Each number is 128 + 32 x the weight over its row's rms, rounded and kept within 0 to 255. Layers, rows and columns count from 0. Numbers have three digits each. The size before them is the row's rms in percent of the matrix's.

# layer 7 attention query, 768x768, rms 0.0411, rows 116-193, columns 544-575
118:103071149132114100163145133182129064120098111129107154150107119170143068103108175093157107101165
119:087151108129162193172097139101084160084158179154094098148109151162109070122095105162092158123121
120:129192164130151102104160126110150155142151185112153207065167151153087146130100108163169127073136
118:042193096105134163152126106078121181164120154103131137193129155112107115123116168116116128151214
116:117105104126090095106198118184093140110131111134141146129193126173150141129136122149157125103037
120:144067129095145084195103079165195148120101112124139143133136141117076107131163123164125145113112
121:152194111121102136135104106189151044129151128139122118105140113128098117111140200120079122113095
120:102124142072151130125083082129144150066132041077189153123090139148078168106147095136144153136150
127:125161100193135088121138076144130181152126196135097199139156118092085130138130129153120145133098
120:135145132155175088066123131112127145105160112169141071140165171076091128129099133188179116155158
123:146102127187111137117134110141114123113195076104168180078130143135151134165086154179145181171115
125:117132201144181136117143107078109110104103134113090160163122089120112118096131168102169095087125
081:129111097132133118173143101120098107110197149180091181158096101078103124115116163097049134167119
078:123106095098140144169150065157123132136101118031123131093152122134131091153158190168163129091146
079:086176116093109139106100163137150143163159097094107150066143093201132132125198067155173139129130
080:108137119149086137115130068113146080098110126108154080069129047120142140178145079125151151140121
078:114071141087135115201127103137137151110088120151140120147200147102145124134194093131067101184170
083:111204147194104143164137143113136137170153100099151092153195078121101120106132118140116132082173
084:163160083189151175089132099145124147095158124084144108094162158140186175102144105137111181142122
080:150096082124161127133124094164160100089092126155120083165070176127105119186132151125180097178106
086:100117087136122173126141139162147132081080139098090098056178133141104157118199105147101139060106
088:066138056101116172131136108118141147142128091096111087180084174149168103129099087122123131128119
085:191049149113101109079045099129132147114094118131165153174103060117084200103191160108134102094109
088:128146117103150139179137172085184117161136134101098155117176093145128113134157128076122146150169
090:089131080144137122155108216132150094168174140071132103129166127118169093162145109136165154112115
091:137048157125103136145128147164126130116111101146084171134090166103119141125129162101151135186107
095:136144151142144073123116121121151069145136124132081059202120089105205178119127058109201139123171
088:116104102118139184151098060126078141110154157056095126131128128108126122118166140100123169175121
095:131177122078164112170144073109150121155087105114165132145171033068171044113156162143146081122122
089:065120124176165103109123179154123149140199148139059121115132125147133102136113129121094125164182
094:099067222087150064070153155071151133175104124118121134130100112148149120126140117115182133150087
096:130119124083109128123149105059155124126151131101139116155158117109143159178187124171183135084148
100:164194093129149161129105181169155112154175189065152101145118125146122096090155126158128138131198
097:140116134123151111195104173145142100096089090120098161130209129094184128154150149191105125156168
094:147149075085193121198115120094176112145132123185158085132147075127090142086199156094100064128115
095:121152109159142168142143112176116148160111188071096117136102177162111113152062116137122160129089
095:081162123135081110125099180153129140133122119123091159149150114146075117059102089074097183149115
096:084106124108124155166089134168172112128170133107106201102117194169068084136181131156062177082110
092:129131133082141192108184089130109169102070135137086159158157132144098153091166097133148081117096
094:175108130123061159098096128125166130127077142096119111152130114104117130153186119119179079122099
096:132154084136139106141151119150114121086110128139114206185108118144081135115167127180101185144204
098:147135126112140069058096173148175147115193103096066162180163129098112099210167147117139098176178
101:117167163171147124149144156155107109134097064165089152094113135143129187148121114152161131130123
090:129104169109124165099161217137152141160145159100065137110115132162128177120084095146087119129118
101:054114172135125108099093091110085126099114178122086135143095077113095088138247127116146125139077
095:148136124168127133163143169158120066140154134115189123140119116100166128107129108164173108106158
100:144119130064080115137079160107128173141083123131099194106173123137158136163095172094137174156132
098:138085089082139193160107078128169071155119179101091148138163110120133152147184101162066123144180
095:143104118150150101145163170136126111122107124134117099117149103107134134125127085109160099147169
097:149148072099151086137178104115123136069159092100179117116148106114061163133102086056090147121171
095:098085143143096085110137150087104133127126147101113140163145138097126121142151110140155158120087
103:196063162104174087146158192102131091095141127112140105108167067129169118103110128161166182156130
101:161125093177154200134110056148104116081156201130188089111071207156180146111081094054081189100146
096:070189094181104111138136136122086162102149175108118131138109111109095129170134156105135143150110
097:098127166151124136121148110119125175081082163120106165149109178104141180160122067100071115113133
098:154103163151127180126122044200099093140138117134108157111127096137037155075187154158132059148135
099:082152191116118117158092096085093146173145096166114116104178062171123119090155138168127097204133
098:109082097142153098100090116127130107095150186172143123138236146204118093090115102117131149151144
104:161198140160133196122139137190102094084142110100125166112120115096160139088131093118133177102043
103:113102131138142113116127142148182138078161149114093078179175139136107079071112114085109121173130
100:123121138112139090141149099090125111111142141092200128118102130125159112152172118179187143082155
107:165124126119137173118058119094159148167139096140189136098169122146132122061124153115093135147107
097:141140202184156114095145127129170079118178166150072148159109180113109126165120151124164155151194
105:134139150155144128129109126128127076098151149142140171135098161131121134123151119225110144075185
105:180173137098109167176072080127102123095110131079147107134134106106154145105121116139134144099128
100:105137137120189210118182129073146145108102121137084122208138174140107091120109134117144157066135
100:130128108138123117080149079124135093126062073115129112148144189102118097167108073078183142176066
099:120157184094132129159106099113112123159181131166084182155100145149133115145156124065077177169156
102:170134127144097130129196121080147062084100159166143097105184137135137154146150133094126118131109
102:137148146112167099117150127130074092107127113114127076183145127144144074159154157110119143130131
098:124101142156098065126085144094099172166067166137157136098134116222161147119153175109182122135098
097:153061146106153189254134122154165115051104196063136149165067144094151138186115121084077126189112
102:141159184152149131126128130130167136103118089090107118130113137125145139147125129128137123122172
101:101143174121123138181080115123207130196106073097135085134162117179175114146077130102107130124144
098:171181115149142081087094096158131122102106123126161073130075128107093123143108143154118118166131
099:147135162142117157107137150145143171139141129137168165086172094192082120101142101145142077160097
070:104106106128127085132123080200126104098149104120126199115117103104126082162128150128170143080118
079:054096123147102085096076155183154127221177200198115108131129056075100151143134103170158092112105
# layer 7 attention key, 768x768, rms 0.0411, rows 116-192, columns 544-575
119:131083146143156086160122125114131109114186159118083127139140105162155117117111134200136137140166
126:094111118170130104174149190164152172122075182131135120156127081127087141136082144083116087134118
126:146111110113185118149169087140112094142075154104133175047170132117195152124142158115138074068119
123:121167104061148198155145157132124149163136085102065107136112113089112082144093154156105175136154
126:153111126089148134117106119088139070135159123150109118084155089146172143127083128177136117098129
122:146134098071096112184125079130100163115121179148169184103120100069128115118172146138135128065131
126:137116114148109156160131109169136101167148110088068109165178062151126141149137160132119130124093
129:126133130122153158127155096165086186134098142075132114124107145094108150146160142163159168148185
131:113123101154106117145142055091148113125141142161099124175164108083135169135120158067134147082114
126:129110077131166117110129110142099124112130110170172073181137151108144118144128150117168115162180
127:155141120115066066093168151154126134178129163114137172186121151138147123153120053125095141113067
133:135097175082153085112124116149118140178143147100168164165065120104118145143141165091081136110146
078:101118136149162154121160197050128178131119104166174094162186107159110144037091135145135121105184
076:154089107137054080137092186107084073079170121123170151122101130184174110123156141126166145151138
077:129201091082157160094101084122127080125159139137137124121129147117135086183146067114148128202060
078:114065166123111119133090151115191134098113101123092129183112199208115134208140121126163129108154
075:131148087092167057118121133075123126114131121112121130179126172116190108190090088119191137109128
076:156136088122154073138104137095117103183121117073169161189130123119137112182162098175153089128151
076:093110119144100081151108155131124142113089180159151102176139149064155067163139138138163107132132
075:145176165108112160170071159068092146141179142116196155130141108124104172139105146129109166117084
083:090060104116130116110097132113145110157165188054075102129137107216113113187131148100147076129175
081:134127160107126104128084161124164135131131156211123069070161095095077159114134089094119135121077
083:156044125100113108178084127037094078170066121074133145135116136194127113176087094158120184230091
087:107100113141143110107117120136102177135126066113194126160158176125082183172171145156130134118101
083:109089123128081082066158099118142105112105130070111108152125109180137127174192146083126104101133
088:187091163082127205182129136105118102085129149157120133160172161104146117080087067098071136146121
093:111133124116165171119148096111120125176132140127144063126150135108166067135093146071122052102114
089:137149133108097071134181122112142115174107100090119112126139136142111111166138157115085067120137
091:041060177149127104187175157204151102174180126142150142096146095085112157088108123123138032093139
097:139106112116113112065116108156088128151132132119111077089131118143069127151151115142083127125080
091:147164158102117078138131139140143097120151113086083176159196142164146136107122159150101176140130
102:143122101131124137192143128085114196119099104135209115175197095114155146108157146139100084143116
100:110142086094160076107102099133109149059126131141134098091162111122165160110126090115122159125185
096:125140170101118109112136150172128161135100155149103147163119097116106157141122118132076071172093
088:185144134139126175146105155103142100157166109109118160122119143142170080143187145123145151132062
097:149115143062106112084126138083132134049143163117109116135103153107099146108148139118162125164063
090:095063120146136125107157074088132177118117118033192089146125129107148150177121169157122114160097
108:155177142120176129142200135137109110133135024156122067158189115089055210119137120169131086095133
098:109076109136104114137155156124113131141139097133190146111115093140133126098113110194151157144148
097:088086168148130135141140130178112099102146125114095124152109116167126087190120121107025142117102
098:139183062121056153151117114161130149167134128082127135125196145177125106189149170159090137058145
099:083131181079129122135131161102112083098136137104184131124112152189172107123156053101152119113150
103:103129119156129189093100148136110096135138145162148125110128114137102107149112139146121136118092
098:116125119129131142169172086109175047119121140183128145117160145087166126103106148095137138210139
097:061145081135174150110112143159140102107120149107126136149157154167149125140111062133187112125153
103:078078124145128171078107097156077112103178119093173139155124154161111128153170109101125097141121
106:129127116090110121147105131144139103112137091090201103196153129067087170106144142183147081088139
100:113106086120110135098141163106168148130113134111129119184162150144113095095179129171137152095129
096:165127125162081114147096105108177134120077111100129092068105084043148086156093098128132149151128
099:075117167120127090146180162132092160197139097110109117139057104112065114078157174083152147137150
099:166115135107150114126130161096132183183078083098196091088110083096129168093163126081158181127134
099:191136142179117177109149081120111099169106056122124139116109205112146128155177115097143105106070
094:123027143109142157146103112110114150115126097122123111131176144139178164186126140095167078096058
105:167115066117101142172133136195203119139167099089139099131110134096143108096139174085104093100119
108:064069108089184180105122146119205119108122116148111137098112143102146140142136173158150040144139
093:176164136108117162126126074089144113170143051112144079091127141174124094148105098080112133162066
105:147134161167138115164052141143096163105119135174169095141125139100148140128166192157101086126098
098:135142145121112149105122112112164150139141110108109087127063060170131091145115169116079161081080
102:136101104115194148102142124153132072202120162121068116107120114104067107160124173183110059185084
102:127141117116140110096080114094108164127082101131146107159125148129157109160190095177136083082143
099:114153100092130137107174138062145112076083142104074083176155146084137150234128113150138208146164
096:176154060155150164161093087147110134112138155152120146110087137083160202105092149132173144127180
098:092121115117092140112116097100083121126131164108176129072124091170123081154093090106082132130160
098:127144114112103144158162065159118144121167102138089132096089123087135133074121126160170115135067
099:160110074122165088148071127078118108196113129113102165154134126121108079151092092162087093148154
097:141130186090127082131092138137121115176136075123115119146147138092078118133137108135136078134135
102:121130096139162116124185161111152151132117102113109097127148082095124094068108129116121138089135
098:125107126108161103148109166152060112085135095144127159153128176069084049109087177159076079117131
096:101178157096130178187150128082166095115086155129094129142129102195100096141106099117160128090132
101:076151115159066150085100150116129091119158101146116126083081121159105140108121105129112118130122
092:145105141122149159149121075128163141132109086159132101168151116116072134117116129147141128152066
093:157146062124156109106126141098177086136113134072151161120123170150120130139106144165126121099171
101:144129142160090193129084138165211146196162120111065088121064142158101138151036107184117164137154
097:192203143159102126126139155153115127096140163153189129122204074105131137117157119172112117121163
098:095161162104146141138043117078077113112137106093119176133079136061099134130158134142140103235164
102:124138181103109153119122090103091151194157087126140161073122139170174188127172074150172123124087
072:116104122102142179132134137095143158228125171167098134128166157145117145070104142160118136123069
# layer 7 attention value, 768x768, rms 0.0803, rows 64-191, columns 544-575
108:144135182206129118132161117168116139142123170115152115119161139149109174066125124080179105149156
107:057151128121162138150134125151123107110142084156158151152077180092144095099108098127173118104149
108:137162177076091112168159100126165116115067097115097130179131091123099110115116126176137168148152
108:032107125097120186099174148176170157217144137156141123154059122118175115140131136149133110142082
100:138070113167076143095131173107116164140176148066111146124141125099156159146119150169124154099129
105:197102117116088148119109139183157102135064198088131125193093149078098148118165130167146134126087
104:099062085098166168184100145100096208160155155153116126156132127134171129173183103098114115170108
109:138107151059112153151178108157105065116110106145136170180128133128172121160152168098093144071141
107:137134112131137099084113110095186154094135087171129110151182122112072075119149101143136147135112
106:112155154107039108181133168122133101124146175113124147102092090054093175067115136104067173129151
106:107138131150103109148112107148129148131091108109082088097093076095105132083117189098172136139145
108:104105084182140139148142152100089167105122170166086080114115127147116170124145082116131118116137
108:128111107167102124069208132138179115142177061176106073025150167134171131114115050110074140119118
108:017128118123074117154149072183156091166118137169119169169145168149123128132174120077107059150092
106:104166143109063162133086159146130116055137155096169154183153214153099111160105181160164112079186
103:116090153163165129132103102125109148123091080119127132096094132135108149116093130220147101172082
108:126124114107139054086156178090092119132094144149132086091132146065115177195156152180121140092135
106:122096160091138121075101079180147172077153159120133181139142118101094189153120114117120062129099
104:129245059076209088080110151146120055204171171158158135157138198095118138079095133117117089217131
107:120088130097138097078131155139092146210227122132150101166147062110077160114131170138165110113154
107:183150127080103142102132109113176151124106126117111119173164157121130151177125045145089129100142
108:101106140088093144096179204150089091109119069120134142081130117189137106125126138162123170149155
110:163090100141162194112126116118128110141157132123138128191145170061088173118143093182133140135134
106:156151062135120129172205103134108122127074121137114090092130113129134149157121099082129149124128
105:127163124103099155143106104134076128095113134142104065165154081167123140123121110160120096145147
107:088158115136115154102161137146128092119199143101093179149120157053108052167075123157158204127123
106:143122185092093147121140128153093144092149146141095129107157111137211143150133136084123118134148
108:102077129153134141087135123136172151178086127126134115094111109176209107172099154078154074186087
107:102082159066176143130089131119170145124130078146172136128087126104124115122113119162141104168111
107:088157114172172159144178106106115166146118099091101176177170172144113109104127104089137166139153
105:151166107161069150163120164115064139130089150129125110164141129170131144093046128114151131200137
108:067147123180118143146106234091130128156145130141140128119156153125148153146109060100127107172125
105:182126162160101110107146131113098123120132160105134107113123174150121110160163174131167105136154
105:108109216132119203117127076165125120107145124168122095117173168129093173142092104172177125107123
106:105117144187110130104076123157136134162148146065131127135183135092123155129053129116153062176190
107:146054105167177161124110096117154070151150164151075155089174086151123088108171148152062164072086
103:124138096099145113137156149083135047137154183153078122120118127154100124099137131162145105175070
104:137088112090127113125158103144121144174147065219111099170178147164059175083099171171102149082145
107:070114158117116123128148129165171060158082150134164148164117143061148177120133173069082144164118
109:090131148146106150140136147122085176149077153118189185217134087167182080146174178133097143116105
103:140060149176157122149074108113137130072148072152137132111183163131133135110093141157117140115089
103:083095165119092085109163128115133174136172138144151099059153102154147166088155139099124138119145
104:175132148138204156145184148135098113107131134079168164152096124163120131087147096120119077083122
103:164130134112074061140068152132166166084075124148102126077121141125139186161078108125108091093151
106:173161165099105148192155131161123147148129133056089116119140125156128165114172128118113169095106
107:113157124141127142156117146112165113129145105113077199110088074128103103137156102189125091063152
102:153068099106132123110096118113115116105148148107153116127095079146067114119174119087099089140034
108:153141094118172175103126123070173096085153084110165151102124061140123073122153123113137176132132
106:114122140107117176096134146131139115079122132097154099154108095085101117162089122086129116123142
107:148063132178127091117125178134108164133132105080129095102093176114101098163090143133123141151125
105:060079133140176118138101130073116164086113110130147120113196133139140093162136108184068111109132
106:123185094191130113141117060129134123160133107116149129122163100130172138111120139170102127105087
107:069142118102154103088154129079177126151130086098076100175076150128149147109180177157116113092081
105:079140096174115117109098130069103127106109155100126155146121111114120103087232122120142113161151
104:126113188155110151132128109108123149131144127159111087162109113095123125131147093177152119140152
104:150126131092082175095173121121143108124174113124186103125121083131132150159149160057125190090159
105:113187166141137101084152116101141101149115123122112101148117095117113112090144105159128132129145
104:193136155124155147234183065122117110117109131120101167111147160109164120141132120115124161092141
107:113161145083059133137161105107127119130144126166084167179093149133122220109051132128157117078111
106:065155134082092063143101176133167165106135135089169117097148117130117187132155151187101114135198
108:119122145133124134155159089114182090149128108095140137182108120106158087131128093089111149069137
106:166150140150121148102175104137172140102124166071136048171126078154100185130148118136167100099124
104:150062199131137142071098033171176109160108137168132080104098164162081089120177138132105176153119
108:191124119164119122071130163168068106057117119081074125155133115062164144080138149089069186195120
092:136093093171118169130119188149145108117131106144144146153111179091118128140116088167096121083120
094:117164152160093147093147113042093112121136200077137165089115141139158120096013077177130167163138
101:092090087115147116133117114120110164151138144110136115117127156139127081080141136145110121117175
102:108123108142061063153143119160163090129122109164153105083090148165196125109141151141104091105103
098:140128070183063135096132096120096073158157138167160054101144162164157160161115112114138140125139
091:117117201143201170103145099112091124180109154099128103170211161133080125113136132122134152114135
097:130147106125128123131174124127090126121116085166130103072130207095108150169119088183114134097134
100:120203096096120094139095135146125097140096147135128178141129179080068119163127126137124074146140
096:152104078150144137128101151131168072131136129129113124104086108156139082102113124143091114158124
100:119131154149156148164104137107150157121110064121141151162150138137106142181108107115130132133106
098:119151082142131154110142110154098098051079122145162110169111122112123109133125151081104175158139
094:152130127097118148122101075060141070151148117137144133146103176157129026100173176094090103182155
103:136201133163124072089123139161113121104193108104131094109117137143132094142123120152112077069151
101:134107142186117110122112080060120157095131136128139083128163156130096130109119137105136113092178
095:084157045179138132107133102133121150117192117097096046061127147166198134125146128145131176108079
097:171117134152164127040207098104154133066101144142122194121125189073171093111092155112113171163131
090:172084126142154159144173099161091130143143129168113160120116082135115141120138139066183153182144
096:155083096171109110165118143127113110186180120095165061154132171161158167085112111123101110075106
097:177086103153113124156158135069187120102172138133157102104118125121206122111174114154110180132128
094:150115099103174069129139119161117145144193088147187182137148120150120134116114176191126111134125
099:139089121104079128109163113143130215148123171141116105074127170108115098123117092114110112153136
102:095079158137117102115131143128135126121127103157131124134123052108162119100178082158101126142113
096:171126074148115105113128133111127158148113089112155084105236080140171030141146089076107152135141
100:157106191088103133136107094148131076139138088129126126087158087057157137116127093139130073129147
100:122109175093159170178136157059149047134145150142131125165104142083132090078124117179111085158118
098:117073083159139169103108125104124150120122180120133118134156084116143126097150133082102136145126
098:106141061092146127175106116068108149094079116113175099133098159115125141122103069118170125136066
093:113150110170127074139153103074139089126102061100117161126156102121150165105130169177228100133126
101:164126177179182077136102204176101141066134161064138108154091137179166134132206132159115142111121
095:141144154106069100132110125115154124187149117112117117155116098119060069096162141081110130121123
098:123087123118086148147127179145139094219167133114133166059151164092093107115149109173104111088096
096:182132122173109132094135077164138128136184142082092107116110100139187127114115165114125102154125
090:128174141147148042135093144138150185021060114067089153164091112120154141136183153145124122186169
103:124141109098153134093167177189101117161172115133148177067060084123152103075090137139110169145112
094:111132078160121081149162116133173136122128162156128130146110117164132146077139126157229184141142
104:197128148151164104147121158150140170123103137079088150087094160121111123110165135119147129101119
103:175160118117104061154144114137105146139124153110149132154203168077202083110141176130087066099080
098:145073161116222120099145108136149073126127167102132121115134118163142110172101088158132115191114
095:152114134159114136138107136044106087172160113122154149096113100143151185098181163086084087106114
096:128127148118140139133164080168099142082100097112128065127120099130157148072082142150136125138133
103:172066137131121106137136174141153149142177128134141133100097161132182170146142116110100079131146
098:056122112142130134151129159052120091115086126086173121134120124160094091148079144108152093107124
096:159136210202073208184088111137088105087126137154144137112111138131183162098116094081115082147127
099:175165110185146102089130150166109089102124112159107154078108115109094140097151134077128139110141
094:095073114081112132105132052099091088148097128123080095141165182138113174189174182126060119123081
093:088120084217165174138119109090068145090102082095047147148130195142175106181124131131124086134130
087:123147079126174143073130126083142116140103121110175158113193058105139094138126158109141109090144
094:131162140105080112098147226143095108061144098156142154141095181160129091102103131128129136096127
089:110088172185120144149135131137182112192138137141114142113113095126099128079154142161143077170094
093:152123190136161077162079123069139102119147101122147131070092131098071106126111110109118075118101
107:148176066106109118114142150092073060088119127130102137125146113099184135163118162127070120078118
095:151117126121104203100139095104120105108120142153165137131093167059136117104129162080114120180162
094:154116091121147144111136077149132132095105158178131099135121182147129089124142154104162180171104
095:126153145078093125110103169154144058141136109130136117162090080042044155097145184108133157175144
099:149102124082092133135073088158168124154149139156046116119063118083162141129140121098090136124146
095:102106082157101070127152093156093087139167128116090097125070144100150144124222174098104089061119
092:097118093152108145106065070095137091098111070132122082130147085125130142132080167166170189090131
095:145120162128085120138137123146086210153141052117135137176149156101110115189073106172156109195109
095:090123147121120109121165128089143144172078131172181145101134126136163121139134109160111150175173
091:153147154115115160076123137158145118111101171128102094122109093168152115120153111123126107142110
099:110134086154130161118120069100089119140130132103078086160168160102108098152108169145191114075140
095:181143175162096171138173161140144113105069153141067119108114101140215127107109127147109120108175
096:114172108150122114098158130143150146151115080118116131114105142158153086161147106143156162125116
091:121085125105143084109122133091136194131151131134115159133113117106102156138121117157140184055103
# layer 7 attention output (transposed), 768x768, rms 0.0715, rows 64-191, columns 544-575
106:078186164134091087139136157136119148100126101116146091134171093065078158058088059162152108157115
109:110178159097090094119100117194154110105173129128138109086077142085109103141127089117161096114169
107:159156212091109137114150107174094158095079080155110107148085128077084097144134121106098170137120
108:063135112105189171137065125117135190097108169197163171108117099113145090129136115104122174159100
100:049131160132107079128131170138147197101126134182134169149146124092172148136109175140112171149108
105:165161168137112180176124127062208091059108147113136147174125145089045139096146139142177117149109
104:103105084154143109065102171115143165077127134130116101074172117136149128130178136103106139151144
109:121096146168062143138175119137066130119115136117135168176125055161136115148118163106137143121132
106:127168105130108149108140076161179180070166129117137084126186107211110076162107118091076090114160
106:043103100129096149200081190138094098077102125131093108135120069094142146117099170126062100102134
105:123156140126160167133188120134154096122098105089151152122133104106080093127163140177146112108158
108:071146160147095069089155156080112188096091109111099134117136101168114103142119133146159116124127
109:174099115143123122121165131149185135144125114109126106128148161141215131069095126097103170137117
107:102131182135086160165133159087165110106140132086083139143151155093120132144183145112117080140159
107:067165170163104117174097138115147118125136111104140123107108135109184088140095136147155056021151
101:081113147145131133134123132087137162088069163171148155115148121147147141120087115141125122111132
108:117121140172131078058105129084129124087108119137112129062159189130102108138139165156084153154156
106:170127122127165161108162076129122165118142152103115125114167168070105183169139098123103105088131
104:164206129108201118105180129121121136164156119131124110150090155131119174099103149167070136167080
107:131099126052114100137217147108132106169184091135107063174158102143164092096150139144081180117137
105:135124121142125140049116162148171145112075195146111165168120154161136181159121141096088144091020
108:182099123123109139158184119102095099099144072176160128165118132144088127093153132109176160088108
108:141142122153161156077091171086161120133171127137175158140184177082124140094124080161135120121080
104:168131055126127096142180125114065158123132174098156150141106091180113163156099077091114093108143
107:074125171145120183125096093115100129114157095141102081122124045139125114118124148195123077142163
107:088153142110164173118143176151155080131117117062118156135062128132171143161103143111134164122079
106:106081117069120106180139129172103136138088102080173107097147130168183219107114168096167107125148
108:060100108128130150105165153123135164163122107106122122135123104114170115145141115095094087132146
106:160107164105144142134125158107150140134099106109123187157117110167152150192166115131172155141150
108:115160092165101108227159110093122144149085160115133174153151138112130141092170144136090138166095
107:122099088112093064111110193180085134077115158144137157108105161152131124126147081127102139171162
110:120186126183140164088097140148151144146134142076170133153130192114117054131094097122094042178102
104:143105126148166168105139154101074132130143124143100099139119141105064116139116118156136144136135
105:136152134158102140204150073158111117096130189161181140103126149096115113158118113122146088135122
106:095147126124092145099132134157114143125100151105103114065148139132155121073133076152059075103142
108:072164161175161081154104122056149142124121086130162101101153097154124130116181160073125169125120
105:125153075150137128107127160094120079110184140121139150160162057125140112105142106120163130120149
104:118080179081054112157134115129064147143111125142191115138148105125093118073101106117133088088165
104:099094137121142133135145093076175041120103140140200151093121091108175157171165094106085140178097
110:150125193148089100192106165131114117133153149103169158183128115191143123114166223170149158129123
104:151098191122137167116139118090150158138116127111136134087109075162134121136135126100118143068093
103:126140140082137087135168159125143105074108129151149061048157152160137134149118109115122051145121
104:115128139165119118108148115111104081070086118075131134082134119166104137063137093142134167125101
104:122114106091143114078117190138147145082037133189120177084124135093130132130084096079126146125117
108:182181108093163160155170116129202137118157127123182077101163110140090153186161186141074140161125
108:135104148099169104156059126132114135104121138100111193102158108071105066098157113175151119113134
105:125071151139139093107091092158123080153127131145096140119090091136117139070131120161186065113143
110:103100084122131154120073094103138127098160168158181100120139102130200171140161096124130158075166
105:111140085098157144099109081134121103090150117136105119104071080077074126121083142072139103080124
107:117164154168183128147178160164130113153124121107136149050096128129151080143086118170131153084069
105:137094150148157172136090082125123178101130122114138125129155169156152160190143099142132104155128
106:091202121131117158141115093106125124165095059138138143143152055097139122110128131104089149125113
106:069083120122157075090161159090107180177151103141132138152129161092137135127164165125058172115112
107:102136164162104140126154136111170115087065109100128126072159110093165097091130116079136137152123
104:106096110112113132101173100068076132083120077130093089124154088064107160088142117153163140134168
105:204131137148133123146164092200127081130142125160091118132112087124129203093140126098141153147160
106:094162132173103145108123127163099114125177115122088087118072131115119133083178133153083103117129
106:093135082106103150171119140127143156133127139115164173172089188132147042169133105107122169105109
107:094157095075096145125171125140188182160140182129087147163108130017149171174134129155072124141183
106:127127189110164128125078147087184110126141114137081121082142093175089162162173131137083132151186
107:117144120122123174112117166120130142111156183081106135117066108158146081158114088102139153146121
107:161143159132123099123145133136160177184126151069163080101071145176079176223154108172134144136164
104:138127131190073134148130070097078110062138155140117088185121145197108111100179147180119111123174
107:178075096148129166111100176131118149178067077090120098216104045084165105093081131188080151170089
094:108105131105157155143116137132100082110168133130122150150125105118070166136100158141115167136161
094:143114097183130095112178153180118117068203116105124096109162095112123161174082119109132134085126
104:133135097100145212109106127142121185203144179162108097099119082198141105088111083147166118111147
103:106149112136115127116180094132170031136139098108148118074050104152172102154119146172123154135114
100:124130086121113170170137104095178137084119066158121184099133087090099126117062109159096107093128
094:069116071111089147141145150124159143105173119137151083121130090159100111118131077122111121116138
100:134133149174153150136099109150190116118127096141170123071119146110124117118144139186093106164213
102:095124180144122135140095100119164111115118103121095129167061115094131201162168055141094086180159
096:145116138150116131158159169100132139111123120149163120128141097098154118096151161131130148127133
102:126124152102124113119157131091101188159212110140133138172177218146129184152127135132136077183142
102:140134104147142126114117110145156102120126148150130168127112085204130108134188167096094186100137
095:100087150130141171109192143140110123109188153146127102090046084155129144116140166164186100099062
107:117121136127182160171131108116099167167136166088138209141147161105103143184105181128136130117147
101:131125054131122117099184155138170165105156156101100147121142116131050158134106131090119084082124
098:144149127193089137189140161132184179117152117130139129099126130134133133118134154166126131141117
099:151110120133193093045114116113103134155182117045090114186093105093095127161118118101105193156099
093:131082064104145136134165141140135061139127111144129182105120092157111126185137123166186116146129
097:137194109111151137134144111142126068163082150077114142120120139097135136135059111138119073051130
099:164155137115122125123069110107151116215104111149112164107117113123157114102089152142116140055136
098:080197090110154189168121112139135100099134077112151123128156110172169090127120121079069098120208
098:142152045166158096155151122116126146141148164153108111092145115104134152103111127118104119104111
103:089124142115084122146110113093135151079105155133101183131126104098171110111150150110122151145107
097:115186102166103154121152148139143160112098090188100175123154155134193083133124111143094162105136
098:168175161085167180095151093148119115115139091125122116159125093134190099163084134114107111112157
104:114133152143104124116130130143065120112146185134128071135152146120139137127129186178093139153116
101:090184133144140098098111126152160087099146147191091136160132134114170147133141129157136107172184
100:138126160116135134141120150123150173081168096132155076153140126108081112120150155136128106148132
095:141202122156126108132107170171120131138190073103145160116170141084143158143150208161136115106105
105:136095073131190121108183098136147124091109167142138123162087094118118183134064062143152117109191
099:117134181087179115122086176193159114112088061112166187067114125086118177091212196100191156086086
101:123100119114106107103054165046099130167106124097128137125165104155092095124172089109120148129197
099:153100153152124107097090156132109124170108158159128152137189170177133168093095102122158115135133
096:090121035123122093089141110118119098184183107095179134150107099109156149073171152116051112070136
106:141095168117126162107080102107069050166109132102141090111136075131145123122104149136077115091093
098:109138152159099158129104105075154159166195163106124157166129111172153179138110175104133113090111
106:090093046081113153139121163114097145135098185063077085095082132131139127128061128176076146089099
102:077154164130097152061082115127115153138162071109070126180137184135109150111089089156119098130143
104:083175156159123090137145195136126122067131161083091119097105162159190197070141109168132078140162
098:153071139093165149126153146255126107065146153207095175121103075175153219139164132152142103095121
100:130153106146122149129109103052114136194133120164145166127151144132132132127122105114051136130135
104:179113111133115154058173112092080125080141131126108112102111119109102129132062115118203071082088
101:151108102098150122177165142103140123163140094153140077162141170110128164153117106085183077122097
096:141171143097078086107113110114125073114129123108094089166125144064122154128163148145142106101142
104:099107120109136087061111153164130100127098126140082121111131139142090071121156080105124083116097
096:164138103119098110160151154191129153089119122147086131067165152134139137085136108130160193153131
098:107126143162155113146093128176095147119148112175075138115074165109148121164166091157134136117112
091:138095116100110056154183109104078059144160100111200068137178095109109100100161110130112155128112
098:068111164127163206144100131125092118086103132153090106090109138113178105136104146078127146078101
092:146144152156096133155104131125179089131218148152144144175124128170092146132114197132086153198087
097:153083156103097117184136133173172124092145108114150104064123092177087088148155128146146138148121
106:141094120150099194102116153125108052140145142151118159221170132101129122178150139186103172138079
096:107104102095147142140148183182101125181151107177091110090067126144106176124100150109119165167145
099:168118098158163153135176183118162187145120127154198102095114108152115140073170128129146129120118
100:072131162143192129115062101124090147135169129088108126098109095080106160145180141142140122084127
101:114151135075121160133125152123158123099106150151105158140148127108089091114129131116166115118150
100:165118139150163155110133097102151165066145105093116092129092158129181123118181107130157113136100
096:141158108100089093150111118122118154175131076177075146158111148090155158069138159138101139189142
100:119177118113191143098152113102113130143158119129132123094121121187105112073038091112085079156137
100:098063094121096083129196116107151119164150183157155117100105144164164088112109144134083093145105
095:161155107141094122182151117160155117154111135187102119175072116101081091159121111129145113137107
102:184063135144137113084136122119160193115109114178149159119114106182180168078140128157115130142178
097:166137128141128129092100153092153109140139105156168093062136148154145170145073127140169109093167
097:109109130142099138181127073125137115145117147162164133131124132138179137087149183143071124147101
094:165113127091150110033089171123109139173087125139132088131159080166096132130052126091104142114168